config.toml
num_hidden_layers = 8
hidden_size = 128
num_attention_heads = 4
num_key_value_heads = 4
head_dim = 32
intermediate_size = 384
vocab_size = 2048
hidden_act = "gelu"
norm = "layernorm"
norm_place = "pre"
norm_eps = 1e-05
positions = "alibi"
qk_norm = true
attn_scale = 0.22
bias = "all"
tie_word_embeddings = true
parallel_block = false
init = "uniform"
init_std_qkv = 0.0602
init_std_o = 0.0
init_std_up = 0.0602
init_std_down = 0.0
optimizer = "muon_variant"
learning_rate = 0.0125
lr_mult_o = 4.0
lr_mult_down = 2.0
beta1 = 0.95
lr_head = 0.00954
max_grad_norm = 0.5
warmup_steps = 135
schedule = "wsd"
decay_fraction = 0.323
decay_shape = "linear"
final_lr_fraction = 0.0
batch_tokens = 32768
max_seq_len = 1024
doc_mask = true
z_loss = 1e-05
train_tokens = 132900000
max_steps = 4056
dataset = "wikipedia_en"
Each number is 500 + 25 x the weight over its row's rms, rounded and kept within 0 to 999. Layers, rows and columns count from 0. Numbers have three digits each. The size before them is the row's rms in percent of the matrix's.

# layer 2 attention value, 128x128, rms 0.215, rows 36-95, columns 64-127
082:507473534512472496490516553540471475521490474484503506550515516518483484545514491509472507530498497525487480549450525526578500491484524439491531516522451484482509473520493521470498470448477482
081:503509487506517526472526465556512503482537480481494481519513508465457488489498512513456524503519507512479496495498503535491516494490500483521545479470467549531467546493527518570496506500493516
082:496485468539475568512537531522487466511451489491493462507466482517517467497502497565483514531531558538516534475502500510497481502511467478477479504506507491491506499494548523490527522545514517
083:505516532493477473481534482472492506504491513520480528514464447506476531498436503509520485486492536478512446493493490510509516502503505509492526499472503442516527436471496501480491489482501522
085:507520513496488521516551462545515513491470467492542551489482497481512522497495489503451489478496511543516549504529528499477476495471501502487502525543526501463508525484501526490490502527478497
071:522491486509504524484486515530522438498525502458487503496472490510518488511498484484483499509498497499465545509468497449516517533521473463457517484467513494509462524471485508511480503517506516
095:503469513545496504528506484520500519526524510482526518518489509514496453537447515501441491500456469470503512501475484511527517518537517497472467520518508495509492479482488488478484511538460457
086:504516498486512482497502490503463552533484506453498498490512505447468545528473553484510476537492465499512476477527542501509500495528473469455467532465434486499480479489504474490454489448516561
085:502491517472503542469481510496480505529515526474483490482480509528558501547528547493523483535465478452487503506487503491477490517493534461539507467491508483458537499501557515508459533490501487
084:450537512501510514492503514536505470526510464504514473479517494523511491496507466521489515522520539521459498514473488500516511502521493454515501482499496472483470527528465517452501502505522463
073:531512507521517488493547518516496462491455486515541528521512509486492439494475489534519515489492484514543506525487479493471506482520506549496500504479452450522505503513490527486469506505508487
085:493450483538498488514497546539517503519493501485477489506505467528496489541529480490456495476496524520505484518504459451471448498507501498559481457509483504482484512513540525511462507456476511
092:511516496498474500493472509494531488519513506500452513459483503535488463519486512503514465428523500515504527522498462531489474484464518527521508494510512524459494434521497517515488482454493514
077:504527547533488482550475465524494500524507490494485528442530476488525501450510488471540517507528537516521516468464504505486492489483512508484466541547510532521499497486475485518473474497494510
081:478486484481534513473541496496506473483513540521504425514526480471542524531479501489526474513460466508476485536532514510477484504526490522518511483464523503495509503486486531460492477505541508
088:478528451454470505529553478495489513524550544474454469503487514529501522480498462539508493504525482496539488471539565490514509460473485489456480490483515422476478463508485482544531511474512536
087:459502549466491471528450497507447492504505470547532485470539506458475496530543499458491503480468544504509513525476533471468493527464519518487508509480526485507482486491515477501505437495469498
081:511499528503516456514507485506504514526577487523443491498510516471483502492513454472512484484475496479478486501526504475544489498466445464492518521526476493492528535550519540464487522469535502
084:491476498519458512457472500474490517537522499467471464503503446543503466528532487504526479546517500505483464527533512474501503485535473489502474517459508527523450432485455501478455515464485533
085:492557486534497474519486512510532544462480477444507534517468529480481511506494488507498442486570510551507484492490477504502509522477511463471536475509461479499515478529506480490548506526468498
080:533499490510505481526502487542487509504516477486530485502450499498513511504523529459519473511496477529501463454484503494521480497563497508517514514440491472516504493487513510473494444482533441
084:478523508507546522532462513531491466471550523505518509488510527528478494551456502534497525471512464512543526526468479452504538524470469461444544478503492494486514506489512533525479473492504487
084:463524473537522514488475514459554460484500532532510494500516525479495481501485498539460508486498533500521464515518481577544513485456522485488483516520553495470480498511533506498452512500484472
088:531507484505512533491526515481529513550505484503478511463455499451500447473464423466477517471495524495533472486523531542502481497509477485503521470516511463530519530519551489517507458492533462
078:535499480453515524513495515476496511491482531455520523479476485521451510515534485473545488508481482461522509460493536468511536492501566480517504488476489538463497477505494493498505530537557490
074:520508501505462488528499576537485522508502465493491527476493510484544518533497475454476495469499497477486532516499501518493496492495520455525534507487483470488455545476517521501458533463491493
081:497496503479532498493541550507493556508530492539507506539548472470496482526527462506555488492435462471475465473470478483484509550503514496504501487541513529490530530460526507513514512504494484
090:480533480500473507516512513491478523472499514492468517489471524483482512443489530536497473461502531497472443503528452541519507562503533490495502504469499478515513510491513520498529479501486503
075:496513485508485485498510548464492497502482519455495467507481507498528488495489493523511504520458567486558535477505522493484501522537476493504476502524478521466497513507494525514500510485524491
070:547513514468484501486463456505498443527497472501504491505492491504497492471515469495491508534524463494462497521468490507527526508473494521527510535516517531463500507493462501511522462524501470
092:514495528491504508518474449551435477533484469477503519466483471500492505514500485494471504495532511481548528481468496524508505496523527514478465542471515515531495476525471571508527495495503467
075:495459514497521512530441475569495503523486508475480506459533486529488469529517510496481541520515466517496499500503503446482474505531459480443464499494491479498523502522479512504496529516491482
069:508492501499475553456525554515488469485465524501467496481507494486528495505500471509537531517465505496562513513540454508479536490496526529511514499477508490479519481548563499485505502499466525
067:508456523481482519495514513489522501527535511474472515523422513500535513525516493531503501526558516505509470491494530484536572490486516473441495490518496494501496519498533484513494530479473498
086:497519486531500510487485501560524478544457481510507545494509496518520473489534542506479515496539519450466513503490505495499524545509516476484498478499498473480519489495492431526444488536462486
059:468470510508489467484505511480505513555525476467525491539522471542514511495524479461501475484445499499502489502496522507509513521509489440465528519492539523523499510543524460478482503489483495
075:484485446516486555478504447512501502526465543476471501493513495492529542488469489513515538509477454504520512519496550521507510465501488497484480504512477509496459507539521500490535478516520496
079:480494545523505540500508499490465504504459495501482516491467512474508508521489516472462496516531518521454509523489464476523522419501494514490502505453451498525469540468491525469482511541487468
072:495490544510465456488494508529519514529493457512491513536490507432496476510554495473466518547509530539478493542469494483485498467477498451480517516516486541511487510480508511484486530553495535
063:454498498521507469474516517487489449510480452488483473483495508527502515437541528524521483554519504523501525496483526505511530483555494469514473536527458481493549491533503473472510528487526536
075:486495489494515511462528528487496515484503519481483508494522482545539515516460483506475497443479519500516537511540518504482486482513538510494493480511520497468508495567500512562570531481457481
072:496562453515526469486508508492506514469454482518505518493484529514499494516466504493493488533562512484479443466535509479525476532510489476492481496488506510458475488503516470537503487500495509
073:510481447550477503494501494442545521522518512514480454450443499525533467442524485496509491545487553518507506495527544541513479533529489477492479475514546500555479511476514461515464495508519490
070:461520510517423526498529488499482506488526496486519444476513537541495489475490482509489475503502525483512514440522535506485498493508496462462542512484503510552507505505458471523571477493500524
089:504496526511496489519487528514502473498488513516488539523496513512525549475546469480483494484486490463471495485490463507526506487511565487474428550461555513516497513446517491521503510537452422
071:455479521500458479514478556506520540501492505493480471463506432522510540503511472528501497457569527483496491553498517448522529495512547474508515474517454509504473515485485503516517535491505517
068:513474517525455480491522530469521476502528538504474510503522472534505472477490535476497521498486511485501466480470463534490502472466492509534468519511488492522496491475470445519554503559501490
067:484506446562538536486506565485485474470514496487521485539453505493501484481470535559520503493520541530534516511489495507532506517492492466485534490503477501482476474523517502521483491523482504
077:502493460494536524511503498490475537495462478523525534467491506508461507474482505517571503464479520467495512491494510484525544506497530503515516538519444510480543498540556489528518494506464527
069:447485533507470475519558495492461444515540511504484494506537517491522521534527485523488496465491501510491499499493469482543484521516496485466507534487508458506500456530553496502481555477490486
091:514509526479505438463538520501545510495536507536520472522508527455509523515513474489511522466465490466445516502539502535476475492478531507490494506548503494493479511485525451489522495481508544
072:510481501516506491517525478490497524520462537484500506543497517491518462497514494444531484463492492489521446492491490461520497502502500496516474511444512479530512468516522506504517494517512421
064:519483467453467487483532487530505542505467507475494507475488498503512496565530474498469501521501497474529443516518509456511493521487472506511486489527491489503531488504465542491515484482462522
077:527520530485515451509518534467479465551513503550501549529511508483530519515471503477496534502454477497479525498486494466511507482534501489526492501457488541471523504525500472529481509521499491
080:495552477477490490519460479505527517547504533510515469496521524462496560501521494483516479490482470471515506457501515481469528491469537441494472475529491544459503483485456480504466489483496560
075:510520506492536473521487512491501443539457465494464521493527495498477473479509446488508509469531527497504548467503485520512488497564497516545506506480488470449530512523465530502519505481534509
070:502489494541498477496483495450472494532506504514497503457507513498490478505452444504513476474529517493499488555491474530488491537504517483543531545520503491523497484524486476515485464514470510
087:514514551477443485527497470524509504539497499492486505458497481494515502501508510465502493513535483467463491502470480513492496434491538487496453512544433494479560463528498464482493479487521489
070:497498499518544516499505503511464479484475464467510505518486487516535499515491536496522509467516512473547519512523499443531546504517498492487505474472448455494503486502533522538535482496498477
067:500522457486498498496546524518500484517460499501512513528508509473482519483494452512499549499505486509453491495489484486546516512523462465506516495505480521457474449548532430500529487471484452
# layer 2 attention output (transposed), 128x128, rms 0.745, rows 36-95, columns 64-127
081:522508474477503513537487495501529523481469528543492508464548463505539513521466470509479531476444540494503508484467475476478479500481492511510534491484501488504480518501461563516557516519502500
080:448482534530483473523505478490488516507484554470504517495514479504511483485424493497516462466489493510554479484517508515527493496526470488476498530496502436490478509528515513506530501520502460
078:473470445474550487489506546512530458503509516499478491504542539500501556456490491518482506504536543439546502479522515464451524526517545536492497512510520515491510481532521463513478509509496487
081:476515531498509513534492484508490537487540464483445506498533514476515520505506487476479535551500486483512503445498476490506538510482519459529497539486472511514491495506474491523461494472483528
081:450509477486498526519498527479555518524479505475483567513478502532528466492531468495503454509541505468482476479491493447501511496525553501486445480477505539538502496496508470527500512504501487
072:529482509496470475492538494471463457478479505483468522522497570478478488528489577505549506496505505486514498501499485495494473543459504505545484497544507474497544520467527532521477524499477522
084:532510496465487478508491521508499475487454521572450491494535516473472501487537483504503513514486493516480487511551515448525493526501501482551512486481490510460489513517511471506519503467510553
078:491531447495517494504533472495523539470536498487497522485480509489493500462511505490531520502534469494532479501496461487505509478497518512516513480485441478516481511450545545546471532535536470
073:520471523493458474557500463492479503453493537500517489478485474502442509456495517494504529472524489479520485496524520479478490484501465511503511496513462492527529486526467492499494533526493517
084:494491530464487500491498499475488522491472500501472559519531485493497455528514477470507463485506483478521483484541514519484507521519487550487494490436460489514484513500478508496502490492469475
076:507478492531516506508495524523495484516468469475502534456519518481515494500499562490538499476497494493492529476459504540511509543500503443495508502501463477480504538521496493486515421505509477
080:474517484491482481528559504510477504480491507499518531482494506479520552523456501542477539500510500508478558502499503523486535517443495484500523499489528451520509487458479473526516481517498543
079:514501518483498506549464500503508514484533512482518517513468517506481518491481469485521475521541485504484460462506554516505553529497501497522506515489498499537500527514523463511508508499487475
076:506529511468520523468529484529502497528518521500495490503469465524507497512507500494495502483491481471493485532541509465454521487460520467545544440475466484514490508507507495505513479493516513
083:473489490491415541518466506519555507456439495490514506475534487515512485510533533487481485527519509513511528476508532483530458480529518481496514536514518471485526528520503484461534495481471452
083:522512484509563454519500501489509512478503504502506516502509529518519474500491494506500531495524518508482460511506472505519491494503545466516541512524491559492502504492511453524434527488476513
077:467526477498467513488521482522488515472494496486471522508469504527526498518468525516525489461512546512504507495545493473463530542509466515505484454478493526512511491471474546449536505516519523
080:493509514509454527493490483510497483521526532523504479516482475477527515520456545523479467542466507494466490584442486471493464491504466517452472494524542485514510483496513485501500483527469545
083:502531515461493527517470520526489529456470537532526520479479524466496506493494497460501532458502535521508496532507487519474488506501485548506491482514530490508529552514527538523531475486509486
081:455474506493495523506485490465477477523530527516533492483530520502524526488475473523494487508512513498491476499522504469469529503495499527528477469547507461535499548531456488535459457501468495
082:472494485470492466464480490506493493495482473532502531485564489498497509484462535462501510481517523484523520486474472533503512503509498479555555484468487511518499460525504530520505525483499480
072:487525516488495424519504536470485493470454484461486465494466505497502519463506489461540483538505499485496505479490511526471526526506532563517525475492508494504472495499478483527514469455497513
078:518483541503478503494491486502469542546515505501482499530466502483442511475505487477525487524520495476496483497476536511471448488493475521490514512543457521524539479468495517533527531520517497
083:477485523553510469462501480502505480507520472475526477524551517453523529518533505489552485509495528536450520532463480508466481512478510502520542528528494516528481474531497485490484519484480522
069:556474524492532486481478509513511506539514472492505508503502505481474509481529491509440474476482504555463500557514471552479517525481500492500489489552495474528470461491520516508488500493510514
071:514542501515499501513567494446511531434496522510494497485528490511497476497475476514563500518512494513532463496531491473513463465504470484477537524523514511568495479477452466538450512465518488
077:491515524501464521518515496504473475475493510487509522460488481522511489505501450545454552511505522548541524488505519476535475486512487498515497498479505495478477478518472461502530431481480513
083:506493494481509492467521477490487440519510501503480492477502508489533467513495544564499526525508474477484524516515512503483478443477460533501484514531489508494459492487508496544455557482527508
067:540496475475485511492479515503497473547491481465476513491539513497536516516486498512538536489539469500458486496454525482527508542507469495537482517492488524501523486469507469482518526508505506
073:431478504539518477513504526473469506474484518539499476498503495520549488485508506543512472502489514494477498547490458494501486505499536467508520478518493494503467493481443510530490521459487534
086:502480520504488510481489468503484522520510492477482510490518496484488423461508501505494493496495496505519503512515478497531472535524482518538478543429506466505519477529463474524542454517507506
072:460494529482510483512489520543456464494504519495498519530505530528512528487499485542494509510540511536523519472507452469530421477522450523497483534489491503481480486516473528531474475482532507
062:506485507481533493506507523521501481476453465471528521554510512498486516501474475508496483454551536546544484464481499444526538471530504513515496514494477488542458535488452506513501480515557478
061:520441450517505463464516509499508512500485530480485472475536478502511497528533475519505499531518458501520491459514562508505459510479518526461497507510535516496520500468482490486538529471475423
076:475497479497531487500486483534458487476508489499493488493467513517519470496493534481464449524538509535512504517520540509544471467460544478476540510493489526510542491450485535498508544504515480
050:521545526491509526533473522524521495451462478514513504466469495495483536464512533497517546486562495492490491496486489525479501533530473496489474469506496516451542469499497517524448496511481495
067:504501474504550507538511483508535493482490458464531524523525484529501501488508501535503532459544539505502476491502510503511497536464500484569524528521525473505508496489498489481457523521522527
077:470522486487476530476538496544484467516486523493511534496499530575504495476501458515492472526512519463501491477517493462517497504526487540494537512537529472541486488475516456504531496490496467
070:486510514491549518462547527501467501566505493481481480504500501516514479483494478516499513455498491473517530483495516447494496506511463495472470437543520534534518502469488476458528484529493467
056:512472497517468479499467484478541519486513548471526524517512473515448488544493517506533496467496496490508512462514522498481479533540502469457502432493542504485460495484437488476507472534490495
061:501513477455469468526495495475492522508520500515503505463454528509518494493505508524493483492532538542507487453511489522510515528518505476566473550493480510511478516496519507476454524487492479
065:473514451467508502474453480471496460487483511495501469493509499502538486462492528518549475473498490509524505503519497496492513489453557499466519550520473538483543480492512503551499550491480517
066:509485531482481488495522535499559513483520516506501507549486488499439538546506525485483509482524476502493461479489537528493454465501509471498469475462470510488486524443539495522508531480475465
063:516522481492522512503447520493544478491512486507524479524484539503467494480549477487489487487519518495508474524509514504496496536502440491530449499520508521497542496524478470495472489538492506
079:525529511447463505527542532489482544526507514519485514472473480510542472493486482464478490524510488502520519533506497502446507428469495496506516492480469515450539454468507514487483530517521512
067:449495501503468474531505459503500522558520466464492514526542494538479495528493456523536474498531512514504506503505519485484495519499519494491514482524503568551524502514481510475515484523500460
060:521521538456522514510508457515545511463505505511498534541519495501464537469504514442497482463519527477477528517560487543481548512474509448515488473498476513534479510457463484473482485501490506
062:485471459460483459457515523503505497465497540508523534507480500514487513509472539522511481514481498516549482498500505502474514488501490450512553490517535515521486503487499475484503503476468503
071:455473489546466481461489496484520543478505482469507517512531487497508486506510496483518494509463494559498535476498523506500493518520539479508523543548516478512454450537449508512504459491507470
065:520501524500484515529490497500469514545502479487533517519484510460464479529465484441510463492502500476524490476498542488510489528524475543508518508454503494482533487513530500475548482512480481
078:505514455477505528490533504470500508537486497524443476469497497448518463529509482462513527549498529517500480493464460520462508512501503540520514473500487515537504528491501503491533480484480505
065:545520489495549497478485489552510517468508488490538474529488458453516554462502521450491500537509504535504506501505456503477481454484511512522492487494451505485524493510537465465517510512527552
061:525502476540544475519504509483447464458523500495497503525523492550521508500485467518537524459525524511530503496497476504528500501517550483518498531514459516468515460488518507507455520492514461
071:513500498526505482471495479510536539488502505481501529489484449511524499546488490500516475495495530537547483485471477503509456490516472489493519488491467495532511466491480524472507486495499491
076:516495553484533544503476513485511500449513495503505421508511502501535444475532487513505515513495513474502508543482514513482490539443503519488550496518499505489502482532503489473474461535532515
075:484514505522463531511504442507476519477511490496508512522482498505482449513518522510550499504476495479488500523510554516527451513499458535525515502488513451487475476542462530511527478523480507
072:476494516492501497476517510506500543468499469483466460496475493473470516518507531486478506538483506504541489477498500484457478437525535474495493497461448493500509475514447487484523537471536517
071:473501524554496482501488492520475466517536492487513539508516471510493501512507496487477511520504516488488503498480532480491476505506504503481512487491510492522443522488498468525495489496439534
058:517482478499471478500502503476455481460475527475513537460548527487498501456524508496518473431523494536517496521496510495474448490514502506570504507515509460476491483552475514476507498522537479
063:482523458524513511512521505523511538508515460492497504484457490538504492538476533520522487502527466510509513548475456482513543519461509442497538484506490524521478523532526485491504467524435535
# layer 2 attention query, 128x128, rms 0.259, rows 64-110, columns 64-127
095:484508463523483509495463523562507486512536470485524507472452479482507523524531517504471463525474476503524547489508554455490532487498538532477511500505498453510461517505497482491499487486483507
085:466472541454552455503526545494485487487491504459493459502529490454506490502530508533478486511462524455507487483530528501497481507506499514500521492471505471450498469487498480491505536500521475
085:526475489499521502528497487499495476505513467472504476475518488538485500506540480496498498530549481535508512519486482503526485491518489496497465482479524441496514470538459481508494508506555512
096:490493517475455514534505495483517551470491482455484457514456527500472541519520533478524467486568488496514483490490460501496457461553545480480494511523497513473497520501476501485479519522541509
095:481505508438526545533496504480523539503505499504485479485483491524490525497475514442483520542513453489530507505504519517484521448472532474514503472531465516509513539490532485494500531505488461
088:469507496477505480472504504510544490522508493461514473484537525502504544506507501511465536449494505506440481492481513514485492533514513488466437486500508519493469512409502501509516551476472504
079:492527516501494516516476486546464513490537513481517520497478508533509485507502500515485506507507481502510546532504524508510487532511444487474502482478516472491481502524521486494556513526425495
102:519511485516476531537489514495495506510503486466523524510509527534493547523457477537478519465492534488530528458525481516472506493522484524490483474500515473476493483534435493505548445483509507
088:499497547474471494502463493504458539543465422489509512500493520492519506473540462491510465531515477503522491504482543497506516464506500508481478509478488506484538465506479509521518458524480463
097:513515515473486517483484488482502498485479491465502472453519493512488453447507490526508476551529483485503485471508483497528487506565472535490533533455516510493509511501476516500496499518539470
097:521458508482536489510471491549537530479483527480530540461519467516518487511523479489533494464480514470481530494474486461496498517520510481511472499486485533476485516469515501501493529515560498
086:475540466499493548519475487496488465530490501515520466482499498479505504515489489539494500514505513517509525518526491500493488518502506533527515505477542468439488483534546487488545524539488498
101:469481493491527504494492480545485497511530487487492563530515506522478524505469487540458480498489546470553498479478491480501488505509474494534488549513497489483466525528440530491506497481519544
087:495544522519549530495539481510449500520451476493507512480525477538521544499474474444491511523486514504506458519495471479482528508530489506505494523514529500541534467529503499497498480517495510
089:505528454543518465483456517502510511517497464476498502505524542473560560503504493514513490466465508484487526495494491505494556482498543486491519478469478512520502546512504539499503516458503501
107:532486476450471484507486504504503500496588523450485509524507478500515475539487502491511474505506473534509499558501478526487473533495482517452488494463515541501535494472505539509489485520518442
106:524492508518491525476501514477505491518494469501495490535534508454521526556498503531504513516461521490488502471523529455520518503496449538527490471490500482492471471475487480488528476534445512
094:510484488498482528456505513502534518513492505468514508440496490502527508483504506533491511543502527498495470488496532473498467518519493530495535557546497502478482514480498464520511498469476493
087:542503486493529503486561476497485509534495507519500507527536453519520498535464482478498522522547536523486489511479505508482479478501474562454542461499525487495538489491490468450525502544481460
101:532528532522468542498482491449511512521509516489494531482502513494518542487539510498550560461501526493475470516540511477476524540460473463484517507535520471499500461492503487523490498526478492
096:510502487528510491526535501522570487519485514492487504447509490472529474508531471493449515505511517462486507534516487524483477510499519501571433467524529506474528507482498479480520541496470503
098:456495523539510476503470517513455475502455496494480522513479553487506472502510490507541527490509496470497484514510539483479515558450533511470487492531497477491489487498473504475537522503454523
101:479490522498546497470545503479513509491507523482513516501502494487535541513490487496510497495446504553452473453476481497515521458500526508497510488474508513462513531490519505493514553459511472
098:494511480463480480494559492489468498541483484461493492483521508487512487487523498526545482523487507484545505520515535489491497513443514540438499507536494522537500460496466511462516489488498520
101:492496525550506507516503492483497501533517529488454491532539506514517447484477502501517494525524532458519517521478493497505458488490490465447491508531500484475525458537481493485507472502483488
082:480505499525501519504513423479483523498496470507506524495503515501517514508507543491455487488469455519487484477543485544549538524538514480466478527559510457512493506482463480482527457524507521
082:517490513479482507517520481504492479560493467484480496499502503506526515500465511494489566515488479519498487511482503519505531498469458518581483544485521473496498544483460491488553523499502457
094:536505562479492488565490490541511485498489500462514507528494530483441507455545530470498529470509468518463519474531474535461483510505488468502472509457466469493531530532513473463496514470486542
097:523488453532533509511470523502501490487499537490517495456540548498486552538521494514514507518511505526511505493515533476478474461495492434485507465552505470500440502485501487495466465524479546
093:476532493482500492491451512474473493466547468446518540535491482477527511511480486490499513517507502530538498557482490487492513484519519469465530529523516482478532500496487536547493521521514479
099:482518521490476473473523509472505486486489502496500480491457537526535519480492491535493533537540502455494523534512460480503518483517497489513486493496474483513485497505477489506512473504477556
085:480516522500449466478475492518505480459489512522529497491459535497481479452544492568530537486480500505475500534481502502524509518491495450562506508513476485448482465510487495497504507502481559
097:465531483448516459502533506495465527501500505516502476549491528426496514526465538493497499511502509503533490496518448491456496488493428523485524476523525493507511493500529519479472527498507524
096:502512494512513464515522474481496486487492557506456482468504488506538491514497479495512525517510521511507486528472498506518513467503517478466474546492463519495520506498507516500482479449473521
100:516479470486502503507485496525525506524483484538489486489495486503441515520519501476475457507518515485538513486500493526497553513497499507508482500521480525477476476531462502468526496513477531
098:495473471499498468516511509528455511519443549507506541503505475520510481505505471515516500529480503493505505478569513506498466504486455513512520488501524513513529494506525546463551563486428529
113:516523524545549524529512487535459493526508524488505527498535538566542486493475520503474466527514490506516479506508499526513508466471501470465485494528482513508494486467478486501481470472518446
106:465537510469541458498545478490489531487516499513444478519466533486481482485513465492509535510539510522503533535519504494489469506493504478517470521486490516521492465485519470546448490510506538
108:515482526508523479517480539513518547515469480519493519496504477530512502515469525506462485514508496488495549485520535479485533552567495506483494465482514536552484524511526482499488512507517451
091:506511494523476486503529553462520487499490487522483479525491470457490544487514467486482511469435518490498470484519486501491524514482537491528546527550511474491481512495473524485513509504508496
086:494489499467473515521523500522510515461482527484472494461536542521496514478472509506449493505526518489522535493492527498537523482522550525518499513493525488493523468534480456482520538482499475
101:465492533496517458497512508538542519476553506485489507490446493493471506458455493504522500498473484507481523485515492493532519514507450515511497514516542502478507473495504576530537440517503494
102:535482427554548486516524507500504494501503485498493516453483478450475532527488514490496497513465498494501524517517497485447509510511535442514516476487496494510545483487502484506474522520510575
101:522482538455513501550480518495529486471501478518547533559491485508504496518507502472505479510501511472482517539525511505506479499518508519459530486476510470529488478487495497479557508500499511
099:490510474537480487456502486498525456538534521504462457459495519481506468499533494493504480500526523471471500554534528562461519534480533518520537472527483500541521464512532470484482493482408492
101:501517479511460508511509522548502515495468500493479505485569490532479541469469495512432510515495509505520519451506482525527489466500530502517492470495547496496490506521491498557514489497518496
096:515536507463431513537483502460517518501483517477538513532515516468458522511523505485507492497482498451478506525518440527465504521481456562456479471471505513512497495498478494528478552530489509
# layer 2 attention key, 128x128, rms 0.263, rows 64-110, columns 64-127
081:478509435560514533479472522464548524498531533547471525508490459497500491485519507501559465493496497485504487496510460502488537508485506470524494494505503560496531521504475475495509505547543494
094:493491506486474482501509512526504522510533487509497496535472518478493497534479497470482492524534528539485478490458505469504509482532491503433495465488511516498513499492514476499443454496512507
087:502573498523492494519455528509513508502484441503493492482469524459458493480476532452477503506534508534480461489458495483517505523491493526494513493474475484466495524470527481512520519511541459
082:473492544467529508523503480503511501511477535475513496447479470504506502487479519479563502467511491541496542485502496521527491465509514472511490485577545449517536480499517521495526497505490520
096:518501478453505512514450502493461495511503533497500525493512531530479489543505474511509487499498474478550484486508491513512472536499495500506455515470493474505504468531502539486547485483466460
075:481496528512494484485510435508471499489530474508498521541500457517487486483524451509495493484475521542508471536469498493496482491461551481497494510520523499490466478475494513474521499483458502
081:505519514482504513475473461488512536486472503508531518492466508531574500496534514512534506480521493502515455476493534489518517508462513472553533522464533514477484534527492502464504490473509515
104:485500495514492500462509527477514497486446456484535456483464477471477491501481536487490540486490494512476511511500546476504503520483505491526506490518479505470450478507520514529501522519522536
090:499508503510523491490490524499532536479467520487525544506512507525506516487440514455509502502531466510487474486477508503513493515462482460550500464500458472503462517486521521498481493468528468
105:513498456490510524481466519503594495491454504465528507507498488525452518496520557494500525525499540518511508501501516477489494504502473461509558484519480499524510522492500464527494478542483515
087:483547480496529496492513506488522470513463490528504514483509492511467525516499498524541481469515525498501516473484538483499513523464468482512548488532500503490545480525490517465479504534467516
091:565520475526484521534455508520472504482485512497518535437488503501506474491529528483517504531543514532463490528492510486515479535469521504497528496489499476488533509511501461489459511467477531
097:514474493551532468485512511520524504493526520538497514559505497480471505498445529503503491486534474474451474530521540492481456522488497532493531431511482489502503501456490488539460509498459530
093:524492502495507469519509509489514481483500471515538480545481520470487504474520509445500476514513502522523429483478537485486511473486513501499555514500462519539542536486515498517497479507540524
096:520528488522506518510493500490502487523499499481503498498514491485505463454538472514511492483483483501477532529519512519472529493472466477494534501489467472481519442543481479498515493522505510
085:527499555465504495559483471517536512506463503499552475505515541501502486483523501426478478523504498490495489520519486522487514484482488532497495511450501481460521534484480460488514505489495526
083:470478484531512505467534508478484513481464521532513533501520533488496542567492494500479487441492472501484463546479506560508545489500510466518490467526526484493470494529496496467486471520469499
093:513511531510475495532483475471470511500527497505477534531468517506494524483533512513521472501521500454474436545528492484542466497468527490519482541485494481491526452471467476501523486472518510
084:510493483506488503501479524520496495518513511495491520506499540532502500496517510470459439542519469512453493513551488559502451524505540442486476508461494515541521500524529484453480488489494458
104:490520519473477496509519487515480465531528480485456475504496525476491461477501520496504534518464495513474495544478446519500522512459521501492512493477510465470500437526519480482472515499457507
091:542527498507512473498515515496493473513505498510472551426543512483520519495474505479518479473510492455515504482508546521468495519501500514530510503491510457530546499521487468485499465550481483
087:499486479509496478515485502482488505487507505515492509477488489505446545527517536487514477504507526496507504473543448518494471482498517515444493474542487533492512542468478564425501543473458495
079:469518480510497526476495506470499490539512499475505484500489491491474439482510514524505447531500520479476453491453553482561560480489548459528478493526499527486512514451476502504488496515526474
090:487486516433499518469506519512522489474506498492546541473515477523515529524497465491474513493442537492480525525469495514484502500533474469555484489496511491502521504461563515439488546518494470
083:484519529495519504520515469509555544497472487496469422506489541528508466457499528471499459538504494500517458502508507496533472465497490498494521549489475508464536503489523464522525511511551505
074:497532481527518520509547486501500485478511471478503512477501496529468524523476490532488515522425509539481563485487497512502467482501492487521532452544446496487537494535478500511506534505461521
089:516470499505469466553463517450514517504452519503518515486489475518478457495545488539496456503569478506518509487536500501519485530542484503517473541488529494498533525524466464493521536493464520
092:512507455498502477537491505499531495475503529531528546553517520494470543536476509500506487465496469550489508509477510484475528505477463456497545456493510456524475532491474492507472459561522510
096:495537500510537497503471527458485502515549449510492463517529509438475543529457487479523484471465499489493537474435488516532536500518514507473485472483511573503491481512510498509522522515527515
081:482508515484491502471486513517531495466464493486476480515511479483489494508525481465513523525503541492548495495485502564523523520488474475507546570514497478470441469497503516514530482438501537
093:493481501492524488450517521469467510498518485475502499574495486526483550527478538489491472504487523485500497515495470538487509462472525530458495503533485496491491510477520505466538498497533518
107:455486485474519528483492460521505501514465540515510503498512501521492566501512539524533468540492519495503526489476470469503520482443547514468539475505537497510475547527499494502450520474473526
092:486495450442480469478520502504486551467485524482493515521451515465495491552450490512497513443503489495534472478479497500504520461484491504510537534528514479520513531529490513513483502508511496
099:503539513483486488510510498525500495512512518524514544450484494520546489521541484539494494483485527481487536485476504483529490493494519526536461544476526456494525458498523504493476444474449516
093:509460513455498471521483494501482509541484499556469501511535499494468508546492492454469488510474525479498526462484528514539479492505519521525450509501523534482479483495471501503529472514496520
089:520465488456519510526509515514476539495476518513501541547531497539525483479512477498547520505514532480481473484520496466521511518523482522502525501504519517510480497484493533447548511478445484
100:516488492495493489494544458527515481508524478521500503462527513521551538497512484479475510503516469556517479506502473516520555476494479499473494531537483520502481483488507504482461504501485488
109:494502539524526454483546514521486502499514523505526494471508498465502523526501491508480524466480525525489531502506499509483478513530581482498508468482501497539498519494530438529462506548456483
111:507503473439536511499469515528505541529497466496506483467482470474519506532450491491471531481495511508485529529517499462480549497501520510497502530479513537548483471525542487495495498483527521
086:494518457505453512509476557458496494481506547500495492541517510481530532487510497541514550495468518497459503543537516480505468550487492483512526515523505478523471499513474511468467546506530512
104:499480530464501459513515527498478536508481530492474517458516506487496515533501527500491477539449482472508548495518515483504459477535487528487475478528512508506515477497513501493521567481501477
090:490478510495489444535507510495504473457484488509472508481447523470510525490454499492489489477484469530486492496474487484509531531477461529508498485526535504525502525516510575479501437480503527
109:532489493546523513543478504501483505508519496536501523465519491492489531460521494518485516498477468487501515491490512534462541537483501467510519484485517467524540470486495456468447542518464524
100:514455491466469483527476498502527474494485515508552491517492522467511515516514505477472485537474535487486498518494460519509522448500528541512534455542499495511495481517561501521573480477482504
106:507501503499528479514448489504466469561527545501507518440463511489519494517534480521550500538483498511494537497531536525472504515507518513479495479506492504552552456502518499491435508502427498
091:512489462467498484473511487540562526466505503486487503500517480513505552495472462556472527500517491518498482485477481469542514435487527428519483493520483532488497521512482492548511513482539519
102:543534494492459514524466509503543513501480501502524483511515526477470480514516473495498484532486489506471540507527493523465490509520494482494519452491503533504516510501447518518502529559485484